config.toml
n_layer = 22
d_model = 576
n_kv_head = 9
head_dim = 64
d_mlp = 2304
positions = "rope"
bias = "none"
parallel_block = false
init_std_o = 0.0301
optimizer = "soap_variant"
lr = 0.00987
grad_clip = 1.0
warmup_steps = 200
schedule = "wsd"
Each number is 128 + 24 x the weight over its row's rms, rounded and kept within 0 to 255. Layers, rows and columns count from 0. Numbers have three digits each. The size before them is the row's rms in percent of the matrix's.

# q: layer 14 attention query, 576x576, rms 0.0243, rows 255-280, columns 360-431
# k: layer 14 attention key, 576x576, rms 0.0243, rows 255-280, columns 360-431
# v: layer 14 attention value, 576x576, rms 0.0243, rows 192-255, columns 360-431
# o: layer 14 attention output (transposed), 576x576, rms 0.0301, rows 192-255, columns 360-431
q255 095:163120119144147117124163088130114120096150177121167160146160134098129091142190117103141134113149133114101118058146090119111093148104121155096132108103124208149163100162119131132148090178105128110117139142116144165141
k255 096:130105121128133163146101148130112096139150119144109127111117146144113124120141133080122124109139126161138144156135085175137140145140065152107134128123149115081141085086158135124154127153130104122170088122163148152167
v192 094:156139143107143101143100122126121123130127178053124104168133140079131133151125119119132136125088116126130131151112115147164086136161170128168132126097136176160090091109100157116138110141145115152113090091090119200086
o192 101:162092128113135135124096106157135088139100130090104125103134127143122091110132097112135119101084138154106136162118174076137074133105121118127131112083152151144138178138142171081134132115101134106139123132136111164152
v193 097:102112110151162170157140083161132158150134117132112093160143089117106139128129140147153129113167137156155159113118171146155159108115162137147124121162126113145107127107108115143153163164061110180130176129151154115104
o193 102:141122127127178134134144119130180153084131144117113106197159148157150139140102159154137128101122122145141146153131113151115154125094142166150147159172091148124141144155158062124106128135130111164133131115128158106094
v194 098:112113146115125076127138137146145102119110126152130157162117149145125143153162126095147107159121082130109086095129157159125185093130097131138131084170130135107108142153126142130156142092135144121128150147123162129128
o194 103:132145154115145078148130117103093102153086112112132140155106106123080138112157093136158123106094101077159106107127194155119157153146134109104160135157147110140163118147147151134143142097135125123122167092138142120087
v195 096:132140109098169103137116109135140155106112126111141081077127128085141125168116139135127138120153112113111141138155091108112124124128156098166115141122131128107156134114090115141121145097130173151160126099110142166130
o195 103:149172106139091105122105100112159139133102117130166121110149116095117136148182096127116084096111135122083131136163101106104096158159125109146102124087101137107140113104135111133118144109112109111124157095109127132097
v196 109:139146161114128127114133149142107138117128143118132105190141147079156121142134159092173104141124117132157149140103131129142115111148126150154107151148119197103122153112119109054137132136100182158147135100116130149139
o196 109:113103166126123155141088177161162142084168138133131157202140124096147109146109127088154143154104112133155131079100162111085119155102107155121108115177111109167124125121152141133143127154126097146157127131114159157134
v197 109:153107133123131130151063110128158119137130093156129188125118096127115122095120138138129113104146127146129166134117183122168123156143118118170144098132149124090187101102162085086101122103146145097091121130103107160117
o197 109:099119127114129120119111156095154107114098118090148167086122116122103102127117138125075137114141116130148159129099150091161138153119167097134159101140150169137130105077202083061105155096129129149124117176102149135120
v198 102:129135095101131124115162125107150095112094166120129149138126153186102168139199104140135132141103126103196115074152150099168106105119162081131137117144097121133169123128101112104157150127115154159165098123135173105110
o198 111:140134125135139164144113057139134118077096114104183155127126160192118146191149111146141145136157135131124149115162124090117155110138134148151135127129106082192147119143101172084136139129109128160143105116113097110115
v199 106:175159125130081115122137139118115171145129098142115104122129133122089133119126149111152163160136086112145144130145123152138167115134125127148141176189125098148124175133120154103161095103123114130180102110140119133158
o199 112:111164095111157068120111158149089185107126145106112080171142148127133127132117116130129156171162097142124123123124090184130162079090106161160157099141156136110137148140177132103129116119073097134116135157129157152122
v200 095:121112138135133171148081134127138120107104120118180138129128167145146116141120139127135155123155119083107136151176191116171121175092140140133110189140137149132147113118134100111154135157149125131117113085154105173106
o200 105:149125102148137105104097142124140116103153130105149140155145126152135142105125138123134158131142159105117118110141109138133122153132109145129110184142106153101136121116120117114119157171173130170139140121123164119109
v201 108:116093115193087132142135129171140140122152103123110112149153102106125136109140072181116135120095118118161135125124141132106111133105155145111155112077127138159098134105116128149126098154144147106146124095086146129134
o201 111:075115097156135146141160114121119093137105089196151119132145080142093114139159094144159124180123123142126125135136130166107103156111141104070104145085161143143127113104146114125111114117059161106142134144119125133154
v202 100:144101128134113121115155101123108141112121103118147151064150112114165121088133123078141111165113164161115140149160159133131132114140097119128135129147136133139167115107137137121116156133113151088139164172124115126137
o202 105:126111131059083094131135147150156099107132129100092107103166151113119145165173112084146141147097113137141117133159130146123141135141100098107138136110143140145143107139124158145135140145135117075102117193114114147146
v203 106:141106129147156130117150131142149110146121100118125114104153104153117112121136079108119136148115147124156130145142145136137146161121133143123114126097103095097118122150180086131155140085141160124134152112137146176121
o203 103:119131093169134123132150144125122096149169094092116094142137121131105119126087110154158104126122112091134159127147143145161157094144143103147144116089143126167108125136148101140124107101135122069097152112148122200132
v204 102:128098140136112135153112127100113137134107128174148163132115101132119118105105063140113149109117111141139161111121114141128132152129086103155112115144123092101102141127140103158130133137120065116128150128119093117109
o204 110:091089147136126086168112117138145149143117157090124108105115150079123122108108102145137156120109117131143134155141134132133088093132133119138112132106104097119135158125066119154113129145162087131107117149097118088114
v205 099:101161174137104145130167146143107133140141103103112108134110129122118110107117141111134132149131113095152141152115179163139171148134140147163131134136163116160113191143114131167123104141091127159075150113144107135218
o205 107:099151151111143149121112132129133120159111151151104119107131116113157143141143092154090090180138116126158110142126145154122148182108106111152156137127135125079095133101101139155140127147122127144121145103125109149129
v206 098:135101148115108138124136133122122096142108123139113103146122195130082144137114115151131120117155149122112113141134165119125110142119121110129120115116086131155126173091118148141162135110107126135094169103094102127109
o206 103:137088152122107135098205118149113122146087179139114152116126129151114109113120085126114101116143145122124148154096128131121110133127120142109138147092117194126132115136106159141113170130151112156134155129114127120134
v207 102:167142110066118166121137147138122129132106176116111128103148159123141106109114146122140111121168103140155129091122202128150122110105148135129106129096137098148183150107123129130146124150136137165108134122125131111150
o207 108:136159137074143153101166121144138136107083154100125111118138115166143161165141128161150141134156129142100127152099111128163137134131125111174140149084124123140163124110093140143129144138104080134127143117109122134081
v208 110:108153135130138125099156151128096126156165106129137111168115124168128098103133123080110124119119132168166144136119151188142132149120143128085130157178110096080075137121087091163152092088114133180174152112149109108162
o208 114:128129147139112129115189152111110135119150122110134084150109127128155117100157116102121103139097139153148073141091117133165159127111140148099126141159087092094090084105089157158133073150138180148129112128106164168140
v209 095:120133100154175106104139147149094068088147133098133055088079127135143138111129148156093135136148188127121087119154084128121134124142116112139147103100129135129112120093131079095138114106073091141111137136119119143151
o209 104:122163078131159150117125150166091089145141106133123127109095115118146138116101136126088147139115171077100063162125108124169102159122119117140150108087107138109099130140125108118164128152098112154095098112121142151122
v210 098:127137092102101108108154146132139127156127122110144142120132182100078139126155084144095111126178115103084117108086117134156126130140116122115118091106143068115134131178145086159109108135117093142136144159119106152143
o210 106:094122117091156081133179126119093161144117144136109091136126169115118160130101141105108100114110106096122160116194109096186119144137153139145120112144177113166105111171135091144128150131117122127115078109121148145117
v211 107:146100129124103174144118182132126155140111115116135131114159100119143146101116117106123132182123152132078147123132090153102095101160141124128132095121089140118141099142099135135109095130154147159108130136118124133166
o211 115:120070143110116097160089179186128133140120087130088062131154100158140123126128127110097129156140158182102101108086092104111109139080111101100108108168150166109103132142111094130121164129137113113115109143128133150149
v212 108:135152118087101122128093125115137111102201121070132143137119120148119087178133089162114125140145138156132096128152131155095117136148090116159165130155115163124114127131106139107115106112180135169167095155125108135155
o212 107:119120092085102106118082119136138126118145138102158129112109083148115131092092124108126134131160171150100134106146149160098153124093098143130104128153130142129161102081085116158125104115143115169144102090151107111153
v213 106:124139150137139139165106098125146156158100127146124111173130108125113123124143085129141101115130151105159103104100094108132100125101138112152157131117132130099120112131153096114095137118130171108139100158141095143133
o213 106:106126106179130147126122145121183163138131096108128144143138134107155122119141108121127139143133187120132126102096098126080106130134110145146131098138131112150157104101151110166104133130113110128156135112126132143135
v214 104:154108184156101097137136109126078165080118135107140134123128103162131137118140124117138129101101137109113163147169109145099036123126138190127112130123136149139145141102102131142106099161095097118159165143147113116142
o214 108:135143153115102149111143158160121155118121143153103130093134106116146125141128095161121122112101168147139119138132124141165090101135110152120106124098132129096096138105111162137091129158108100135131107136132114131108
v215 102:137096197154108107147127178114153108090108153119136139093079130108121096121126091160137135138156133121111092106102173109088120101130119125134151129146085154158123133058161137110106131154135141113060111113173144142124
o215 109:116130147147122131095166154106089114109131153114134169107086134108125114118105055096158164135147124113134119146134108152130086143161116148116157175126136147140117143071177113117145147134126095131108141125127118140147
v216 104:099131132108133131125134103158117122130121101108141135091131126091097101156129128162120127155132129105135152104152130119169136147071116128131126123139158119170136085159113136125100155160112113129132155097105127140119
o216 110:101117111149119093113141124111128166142140165131143162137111109099170091140123085184092101124174109145126132130105130108141122102101098124123101123158142099163122111136158121150126115122133155082109150131117103153132
v217 101:094153143104091109115174066134070150108124148102128140123071104153121093101131149170125125125136113147153137125092164126125108126110134140118111103129109123121133160093157159105129157147123138133078161121093108158089
o217 108:105128141121131098145156110164077113100141159113115109165074111144142188101081131086140149104106124129144106099109140130151112111133116130157126116124132096110133153140164166121119154143146116133162171154112144139092
v218 107:109119134172127133128110138163130145123123110109121135118161118122109093134090119158121100125101151131162113153116135108125127136077120160140154119147146162083141142151141106113120114142113106111102126136126114129127
o218 110:098141147105152179136122134167138131102119099098097111151107145101103175086104134177159137114122173153103108129156134119152124103110133102149101106149165154098164066139136130093128064144129103142153143137123107152136
v219 109:145096082103114140124075125127104142123133131100117129121134119106120124100080150147142119101168125127089131158147121134167106111135105166103123098134153091130140127109143119138090145141109124143135107124142130131125
o219 107:099097103150110132114094133135117151145112129132111129174122093096123124097138153145143140103151142110110151096158068142139149123140106152168150107152151115146111160124108136124102121100122140119123092118121106144179
v220 104:161143116157117129135157116156109103176134104123176163131112096107140164145118080139136166152109128140080121154134109129131122162108130144122076118129104085146075121170157086139158130141171157143128140121145116094133
o220 111:114084094143159148090145112076074126087129150113148126121127098089176099110145108148127129133139118113129146097138132139084136133150147110087118180073138165138099111148096106147142127155168148114142133109144124130091
v221 096:152115127136109093138137079123120137094141145181150171136112132086107093140121104100121107137151105149136130122165155078128079140171126157158121116156126133124144134116133106130135156127149142115107134159134125129147
o221 103:137139134126148115150126111117122106102172142149108120134115108118133092128115108056077149124165104131140102147157135132107113163174148163112141141162151106106163156117139117105179106115126139133149116152117128145154
v222 107:083108091100133129101169146134133120137067152155155147113112218070144127156105154125096080114157131109117169092120147159107155119147126102159099154104144173157116172122116134147160156130120057105143156108092109155175
o222 105:115125111081122102131138148140152132103081119096125132132106143145089148097110101131122109094132116146153160102131161121111148142082123146147140126075177131098116107162151116115183147118120086137129109154166128170122
v223 099:170160139099104113114117109166118123100151079174135096176143142111088151088149173106121136120159127079124087097148105133117097144097139124177137093120092142113133133129148124161148150110135086102126127131128123102149
o223 106:106167177109088106124121101151096136102125097116156095143129135113141090108141124081123138137117153105136130108130130151097091169151168129171126141126076134116111152110134137143129140112134139120107098132132102094109
v224 097:137120112121139144120153158133143101104106136176111118141150176179120119153150138166106111117107167116166135097146157120109102094144134125132119092134109129129142123146110073211137098098123148126107120134108156131109
o224 103:109149175096139149164101138128176104131156129093106105103153114133093123183135121150149115075106166129162142135110145089149118091149112138115148124083122125121170144155139118147123109105126151150135134102130174112109
v225 101:118139122101140091108129119083142115156137145092107146098124149125121138108146141088109132146137145120120134152091118157106135113136135158098112097062095121117122133107118138162104140099138176122122147084146119148131
o225 107:137151090122173080147184143116139124105167140145113147101165150085108126138138167100142133110096094092118129119109116136136124110117143111107143106073121134116128121116128138182087126118108165132151078122131147160095
v226 113:083128111074097089103075125149107137146107143119115131167121160098112125215130099152099101124125117102122149184123136100123140162111160154146145118145156152111167130126126127098154102115105126110116124110069112147137
o226 114:117121104120110115115101140116130125127153178186102124156081109117117135164130126121111072097107144125177133136116111092158136076089133121130133086134114125107113136095132143127141117126105152122076131151124126134097
v227 106:129108157116157117121122100116142117068118129149133140088123079105101081120210140130148104122159104146108120109103112112120107071111151161150134127138151124140123128088137110123092105139090119100100139176136144124121
o227 107:118121167116114127118131155129134113125177150196075098121114103100143158144163137128108102111128148118080114103123156130130099089157110156175138156204151142141104123109108086102128096106085086167141122109122120125163
v228 113:160112107110128157147134120076148107105134131105114159117146099182132090103122108143103157152111173123117097149106115167137097165123122128113098127161092084128160104089123096124125118151158123135109160126155126147111
o228 105:186162138110106141149166137133131106110130144120152161159153143135133106104150110150109125108121154092132107102140133112159136178155075130107127111129119172105136180117108092103098150159161098157139149095127148108110
v229 108:108123106169187155129184134158146138127124108178102157094134128097121108116102129144136124150117167160122139142088141094106185168127133140125119128114126149100108111113142099148105142112173126132091120108113079151138
o229 114:177142143094147141087188149131138153125117145151120137092127161102134133147148142140158114135137139183141105127089106120142143119162094112117159142163117137119121132112163125132126131082177114114099114169127109142128
v230 106:145125125109157123157101133096184134154110153067110119146111092117122136101099107170115150129143161114114140135143113123108093129097086132130102162144133111092159135139118192149138135149114118160167178075105126146098
o230 109:133115112121130153152100103124155150116081114115143140107158130103106142077137166168111137130114118114126140148111116061168124115141098087110085089143139104119105101106154122134144156137137111134136092098154090144159
v231 101:113134155147105134141163115110110135124069098081166138155150122152077126130119094159141189140068169132107147153142121098079137130107145117156124121155121119069176133126135134122101138105134093140135110092087138141112
o231 104:119141130112160122138083115158113155089107095172118176129120107145139137116132101111118130102122121130137157139140125099118161132111104117108136145106124105137176147105104147078096138118116121107091097146127121139039
v232 102:096106143107116122154151123091160106139130178124154141172114132127102136139152116150124127143130111157172161133119155087134129118118142099133093102123118140146142170179094142138147109124125104150120148117112159132144
o232 107:107130121139166112148122136147137080167140098114127138162124167133114119143153103126139158128125108093145116112123109070169142071110124132164099123144145129126133144157112133122111178136120111133148120071170106159137
v233 110:133147179180173134105145107116137070119118126088122150140122099109147151162129084150098139134138155139135115096126131106157136161127128130080140137086130133107144093166139082151146139088118096121154148126142091104098
o233 105:123138148124126122083134138135144117122143126098157128098122105087157150142132158166117082172107161104119151112123149137141173153123176134130169137087119136152144119133152065111141109067096120117108120133119114129081
v234 099:149121105133149138115112164131139099113129119142158143106148095160174119130079113135113149121156173124140135114107150151134148150088119177119095089142137126140103149103118124135133145078102086128120127129152140100142
o234 103:127138136135133128092129135091150122152151128104145129116111116152121122153113124115122083159123151151149078142122161115140148152146129122119103117125098184132124121142100119101123134126123115184136140131143119102156
v235 089:133155112116113095109098168121126126142086146082136120058126129138088147133098137145139093121109113120100136139139124123081118139086139153088128111092135120158124129135095158096093148141130113126143129133128130119127
o235 101:161129119167147155115124109143085117120140131097111148128105119125142146153117105098133104145166145121146113132133115122095162130167099168088130119118159134103113158129132135096101084135126113117142161147111152142149
v236 104:087090146159132174165153147103130140150158092125122143150147159139132119109113101157127147141123140083114142114136156175121125135122110094130153110119119133143097154125102161131115120123129140130135130055123139110146
o236 108:131142128103100160168125148123115128166131079164150094156144115177136127136128099097121165119117167139115119129145137130144116120135132145110160122091136112115099127122158173105115127125112143141144136098123136155105
v237 100:153112117115129126130137119137093172114178089112133099160118136128122173157149142131095167113144161098083121148100126114114163110098133156123093131106131133110161144113089085073152074155146111163137108129131092099131
o237 108:112117088103117106111141154118101175122114092149116116117107147117146139159138157143130096167111180113123089154119110079150162110108130179145137152074129099162124113138139147120131128162156102095118120101107102144118
v238 104:144094156101142145062092126106126107117062176098151165157109120174122138129159138139127085118116154059084166105162104104133096142144109133082161141097123120117152107116146111165109110117142118101142130140140160115098
o238 111:104112136143102205166116126099095106106108125105190133157132131124084150122160130147109115150156147076103148138168118080148135107157151146115149123138102089107161093138128099155147144119095133118132131174128142127122
v239 103:156154156144110144153118113089167115155114138139133128104116115114152138105110130140151106070131140156143131149134106145137113120084118133166114190129122141131147113118130103079112084180138122139096146124115094113115
o239 101:121131135153133133138139094120130121150096160160124126120143112140147119115156106123136141118152138144143116130105125154111155148121079091127131141116135131111087115095182131129112128117139132147157124118097161090109
v240 106:153136135096114136144097136119157141093119135126131143091169095132110114125123149114148093165106115121075101160137155183150115138105126135132114146143156127143162114139115116115104116099130083117148140122177108111123
o240 107:145129092055153084114114141139150180086081117171148151160153123132101109126159098143149106132131142131108099120132131171117123112111161102147113145128138148157128108069094145164114178116105105099161157179161126123139
v241 110:090147144089081150106113128070101117148123155080122131108097161126155114118138162076123108103117122104130162164088130164117185130123129085167159135130133159108150123125120137110122116121150113130127152156117104137144
o241 105:097127127091140105113090119096116115140147132149092099147162105109110147104104176112140095081144090144116143137157150175163175127108098120181134127109109103128157146113095094133113116161163147139147117116123111140107
v242 099:129160169136100125140162132158142100143121132098145141072127124118157131122097131112151110172096134139109144104157145124143157095131112120075126169079168149161137167150117133070140158148144158139113168154129134133155
o242 108:122163140107174090110148115129118123133134117123092161125127113129143158123135135121124135126129114172121154133127122108141132137127109146105146166109109120120153098178098144084109127139151142133134128136141174158116
v243 098:174127120115145093110182125089104093126145168111172091146150110135102094156184115115153089135089104140179150108187125134128094087113139099175150103084145139151135071109116149085116147113078143134166156115124162128088
o243 105:117115083137134119137175126121111129111152152126129131157158122135141110152189093046121147099114104134152136115145114126150093122115103115177156115105118137140110104115160129165118100107104149111121096103151141106153
v244 093:105157113142132120115179120151143145119137074129116105134125127176106100137109131107113116083150135126107122116098155162119148127143099150148129121084134117147084146098122140170117077111109111156139113114117118150099
o244 103:109113123116109171127171112089129136125156121133102117127166145134125082183132177123125133099096102126129131093115118188139155102156135101145133099105116164044128093084081137112130127131194126150151127127143117123124
v245 106:102142116150145118130180114135152139108121131131110143119101083108135121143135119145141132125107150145124114135128135127131158146128105085143176096145124148157131096133113154134134114131111137152149171114138114138078
o245 113:101120134129077126083121137094134131119138136117120113147118042107145107107126138116155108145120127185150099184113137116125142128114131050132133126139088096117144099103143097123131106103118137098142146101121138142114
v246 107:162134143077162126115108207094141122095154113085140105099153153120170094135104157122098137102154138150115116112118118125146103127148159100124126135102125120151155138082096114149096134141107133130135106153117126119143
o246 109:150104165151131145156125138155141131120118103105154104082155127112109061178116119118122154116153142114077140108119145162160127115149152117139131143079156102135086125130113136141106128144169074128104087144122117121147
v247 099:140120155122181143120124129102139094133091142134103144173144140154109153144062127111090142132076128123185107128123181141130117118125143143099089059076157166138121112131110107068142108166129151127138107088112118104152
o247 106:120159135124145140141116168120135133132096139135140139146136108162102153129126087101088148133060114146166098124132167140113096135117115168072104105106140166105074114120100085117180141122091150124150087102122086098122
v248 101:150125139146145149133120127071120139148088112105111164112158084149126110099102116134122139181163091123132109129134132185111131122167120161133156145185142143122138126162120101124153135153149131146135173114172132135131
o248 105:143146157122162141124153133123146106125107153117125145103121127130149109099151098142119147152147111142129081120112107147108124111127101150102136136123121125089153086152112117181178139148129153092114178106157132156118
v249 099:132095117063127123080144119108028128090125127107098130126115063148140119135124102146163124108120155135125166130110088177115152080143104141151143152151119158125090168111121134103109152126138164120092107114116124166110
o249 107:177116127121117091109132121102076135086118117149103136126115035191146142117117132191141138112095140163131118132109114109148138098130092105124118089158116104159114085127132137105120079128133151060112099121115147146158
v250 105:149155096157105112110160108133139162119156096158150122148134108133119101130139137088117160162146084094132143119141171138112114138098078156135087109146126112143097162125121129176158067123155128186103110116113112090117
o250 109:090114122127086123120121113139138118109112130125127106145096098105096159150140099134171136101124093111184109116120170133077159111100088104158116138165096130076108150129151150173103123145142107129138163126102149110125
v251 112:153140112101116107090110137119103139113164126091121126112171092120141106122122140133123065086098097148090092165113116146146103097083129174113145133159140102121148124111125084112078122124137089110132126149155131135125
o251 106:131082098127115133105117144138096117133169154090149117160156091129142121120120108149102083113109098113119109136149072145126167150125177156162141106127146132123140115134092106115102145113149109136126129137140125113139
v252 111:157098151150108079101126097118104117122124149136153136114106156170169135131156135126138116178113118173170131109152125141096098073122130092113134128127139157093113146106126138123156112144182130102110106155104113098096
o252 108:112097137150141102151053120130144149140115157121151116093091105123145160114131088149127137136131146165149127178119150151116088122110126144095150107172118153100121108136121148096129137143160119129111076138121121106094
v253 112:114096118185113135154141115152137132089098100111120135141126130146153084141149096147158105122083161167115104146127152087145095112112159130150140138152110138112149101075092137116139136138130099133144144121098134153083
o253 112:139137089170098127135142110128123071117102135108155129160139100090164112095124097146131159085150112161133088095135100116147123129117139128115112135159093123139137113088118155119157081115159100099123111135082114110079
v254 098:114185145131115114148133163158123170151068175113127052153143165126134096130113153088107118118083148136151135138102155107120204160117099099159115131098153132136137092143157183107120132127100138147155149087103113091134
o254 101:103098131125077131129082107131159131151061166154081098149110185097127142112129164117129157159121139146130112107138130140112148101105106134166112138050154116177128130177095161114125092152141118110151159125137082135097
v255 103:201102160168144110141146142139162101128133103106149120137118107208142104113140104133131135111114112137150145108148125117139084132131109134126111102101135131111114115153130126148129155139089095117146107152133135139144
o255 107:137093126120116114141094108115147134138159150058149112158140112104163142130117077106124144130138140092156158092099151124094100105137091146173110149077116152134127131140174117126190154150081105171139049114099116137143
q256 072:122083100104142147104185144112141100139149084115147129184150132102084146142118125170120091121153112149130119120145137120091130128135131101108116156111158145161139120104147170099128158159141089120061117141144122126115
k256 072:128113181157143111125086124102119132117109139140101133111117115108130073122138104126144129143126115119139111120124184123121159141134106134118122122149117108104100126119142100145125132124096133136159132144141111111133
q257 072:091128135117142149104134117135152129100146149126154121102151116152114174181129116147114115104129123174149123132145119132079130113157119097102092167125105148137103142161151115173110138149165072113081104139127141154121
k257 073:166127135142129161099121114127099120112107172122112120115128116115123101100122093101134118101128114124104122089147145166161120120156123113099144150112153113110112151120119094127138140087101109121117156116136131087150
q258 085:161112164125146086127135127129139122124161131130112101148098102096129109125137128118132142122148156128131114127149150143127087126139134096156143101159159119135113133127118139093205110118131119114090150130125148091170
k258 074:146131152128134142175141116160134111071093084134141122112101131117146120098149128115113086092146097091153122177113112137170177176107084145138141114149150124110166176149148167097140147122150099153127132158100090132094
q259 085:089115106121112153119097138116102136148182104111110120142146161107115109103173130111138170132177084132130118118100165121124154138124114157116137104130150090107153095067185135130133118084108144160148119117118130157128
k259 078:130126152169142133129160132120120094127166127167164180148133155148152136117108123111104117117101159110110152115133137104152066119150137137121146150105129095127144123132142116137118111166155134082158136144126136127156
q260 094:159163192136108132147132135143107180115097136127157115115157145183143155112137159134135141126117107162112138140158071148115136118148201122144095167161101095121134140141109107149070156144123114127126099152117122119104
k260 096:155150105142149137096098120104098122112133152132111089106168115120119135140106151135101137145110130111117166136109131110108138133178125134138126105105094129135134113096132109121136093151123174082097126107106141127123
q261 072:115136154112130110109116074140137108103096137121115162133132171148110122142128107120119126118112173170135141108113068146150104132123135120099117103135084152117116122155120131100172124113143097147109086123145133098142
k261 079:121118114125125154161154121155139156130101097123150097102107150128139138118165105162152135115164097158132123130113152116123139154163101084118130157150163138077108146141116161157111143134111151151128107087125133141109
q262 096:097112103132120150130144141101130162166147101118127125127134176132147094059148126092143132099129108110153130120138146097099106133146130142110100130136180140091128129092126093181100168138166107149147122131094138098112
k262 092:117134111141105119083154140113102120140140171143156174133163068116189117149094136141079124102124111160143120131148121126159127109109116115117107130132117148139113114070146118086115134159093152136124138118134150104141
q263 096:154124137078155105146151119152158134133059155161107119125134155114096172117129085145090127108129137124133153162125090122168134141098121153109110093122095153128138126155122096119167106141178127166101161131136125121079
k263 088:166101150111140090107141121119147107085126103105151105150093139134132142109128110148137058115186078126095141143152158146138145108154146082165186158163146157068082142141142150097153135121098124155106119121137147132154
q264 091:104156139132122129134065153135167132113101136148088140155113137164133086132108170136132153155157144126103122083102135155144135142125129123115177111155166116093117135109165085103082115068135119128162097136116131170182
k264 088:150127100138140143161141119133154137131168110125123106074165120176093128137117129100129086061104155121112120148111118149124111118163131146145108147128123114150132121166112196126156149148119126141100143107113139112120
q265 095:112105056145087119107114126102138160136127071103122159156102100120127043174106150123160118102154112087140129101098144145098170125154105167108104132134155074132147137084111098133138166147167151111180122127111130167145
k265 093:125103157145104143066125150146122121111165138119161185128153142120143162156133121089142175128128165132138064140151165132149138135132087148143111112113188142184119130159122100137128143158140146108115158115120146137112
q266 093:158104142076091119107047130138099120133100163130124090097146141134130140116094090172149150126128148141148146134155120134118113113164136100153111123147133106142130105154077130096134096163096154080093100148145185140142
k266 088:085141169144128120137120114123164165131170125167127073126133136121112118138138151131065152126155118108116125127102134125112129092116130114135157166125161145030156124181135096098176115159132100098136082093141117138155
q267 094:156133123144086129140089116096118139146136133100138124149093113121145116072158132142125110130149144121132168069116132140143141141114136144175112102115143109148098166099149135129110151113126111130144149145125084180150
k267 099:111104122179106113136155116099157181124144146139138167120137067077124112123117148120130107178142158145152101102113102131097168113121121109135112132103148119149121159097133133148136121139181114132099117124133110101112
q268 095:120131142128133131066141103101138137157118151088127169136101121111145128147163096127129142117152119096152123128099159135130162126114134170172163115070120134189112123100162102094135132109160107114160127080106129092181
k268 097:077138122105149125131088106127161121169163130131104058132130119168079157119113149156141134086101105126127133087086166130055144100113125104147096132102152136141168117102122131177136131152134164119141127114152136148112
q269 094:130149126105115132108130127149155124144139105157124129170165152116154157104120136080137129144105129169133129149147137115111086116126120175106117080170163110124130122151143175132116143131132131129126110147096106163131
k269 105:140137147142117137113124154136119164105127139124156172149098186105099173103133131109111148154116130176139144132102120143130101113113095145095115148115144129104124145152152147188182126158126143139120138116120120121135
q270 099:149139091111155144119138123138077095110114119123177124104163101166115148142109169124090149124123134147124126154118121155138124151108134114131139141145143141102092135143134167141092077121165136131127179166117126130153
k270 095:114125075136169154161091153129115100125097131092149126111137165140104136139142084133158122122113122158102122126170165130104155140157152102140131161158141126118204093126131119094081125148149117119087134136167148188093
q271 101:139148145128159130157181141106083159146109124155138126155119129107146120138151117148146148158111114126126100138124120135115113080152105100129127097137146130109151097115083148115166099109112166105144069087122110114125
k271 114:159186108147158088129130118127117130110113104141105107131130148094113104167072131145126154088116155115105137133134182100136124139139157141129124089095096108141176144135113113124174127099116129133196123120137109123116
q272 112:136136138166145119171111089134119145109145090138125107116125132090148113137112147178138123144122109096190149132120128183166100111172156123082131116109126158113135120100126181115111161179082116146124173129144135112111
k272 115:112084149142110138148158133126080124130133128141114101156137081086150094096094112144119093142145086056163128143153197129113048128107110129105124117076159106086132141128158123117143121139114147111180119111144171139133
q273 112:138131082130114122164132126137114123117146128132127111112123104119121120107167130139093109176154154104084113116087132098149099127155159119136115090132145098101105174124165155090134114109153117118088130083130095112147
k273 113:116119092168108133117144156090084116113145126168137114100140118134099058106112171143125111129135126118132108101104123109182149160140120126125069127065130170135137144100129135175125119158111125116120148098142147111099
q274 104:148098134138155107117121122162120122116127122140114113137134130117113171134117042098146121097139134108157100147085154123122129124112120079113113088180196112106134100145090137124114129172144125133100174114141117120126
k274 109:095133144089169126078124114140142087132137147137063115103120111102139109121154096134157140127121170137146071112101114106105149110127162107103127105165163114089132147117150137116101139147139123119103138101116086133105
q275 112:144137132163098170111151145107111099122119128154150136159116115103113148127138089115188118151160110160155108137121100151131088095124158106119169096135093179162128149102088157108158155139110145139116123129155131148146
k275 114:132132123165129123150115121114154084176117115134136156111061122065148140137161100067144096120137153149122124141094131152097048129092150106167174114160112130138136129138150102142172145125123112100144152108120117117116
q276 110:098129127164128132139152108127088113130129137157132124148162125135114141152092121079093097108154115094178144128121104092142121114112137129182118106148091107151111121095124116175097138121102129122112177135117113133126
k276 107:156096123160124124115150075121108108110130123142142127117116113167111111143130117107137137139148122097126139119095116144127129175135103108131165154105115139126088150093165098165128152146156146090088184148122113132101
q277 111:129148122140113151171120081150122125132153099120113151124114107154118123146119106153127123086145127119107163125116119082125088131168144164143150172114125102137101156135123134126135113163134098121112162117110158119136
k277 112:122145130107109122127083150102127151183132106147112116149103101107120141087114115146122099088148141123134145116125077120127096110128139126117127152137151127089131091113162114145113099125157139133138150109126129151143
q278 107:140082137138128108108134123079137140116107132200139152150155126135132123130166143136092120168126177142107150089104156150174154139139130169177130102104151139136143142113113131181163117068143142119143114096130107102158
k278 110:153126130113149082136143132117163117105142101134099094112145135112095152108134162168141125153120128109115081091110110109115123101189107110153123106139111131116103105105139155112192135127144121158109092096172123133121
q279 105:116127112098105135130150112140119128127129157158118147105133116128148093141098131140122144164134125168138121132161134145105110143103128114081157140117165143119135103110171109096135129101159124150104125128091132122153
k279 110:148148109180120081098121134129125111124132133160128135148130114106119155108166123087093157146145100103132138120141142115086096141123084165159139104118126164130115137133145069159120120164127096127141154152109146111077
q280 105:145113117118089135157134103111128140105133140132132145091091099074103122112090106120132114145103177127151170135129129158109144125135115105129162097114075133120121147115114120152145097134131144159156139151119107121116
k280 106:140135124132120134128146158142190140113156131133121130105084058145140119096143131157107130111137112148162145156078152141133181102103083130084118158163118092091130140099092152097145138090138117123129110089156128150140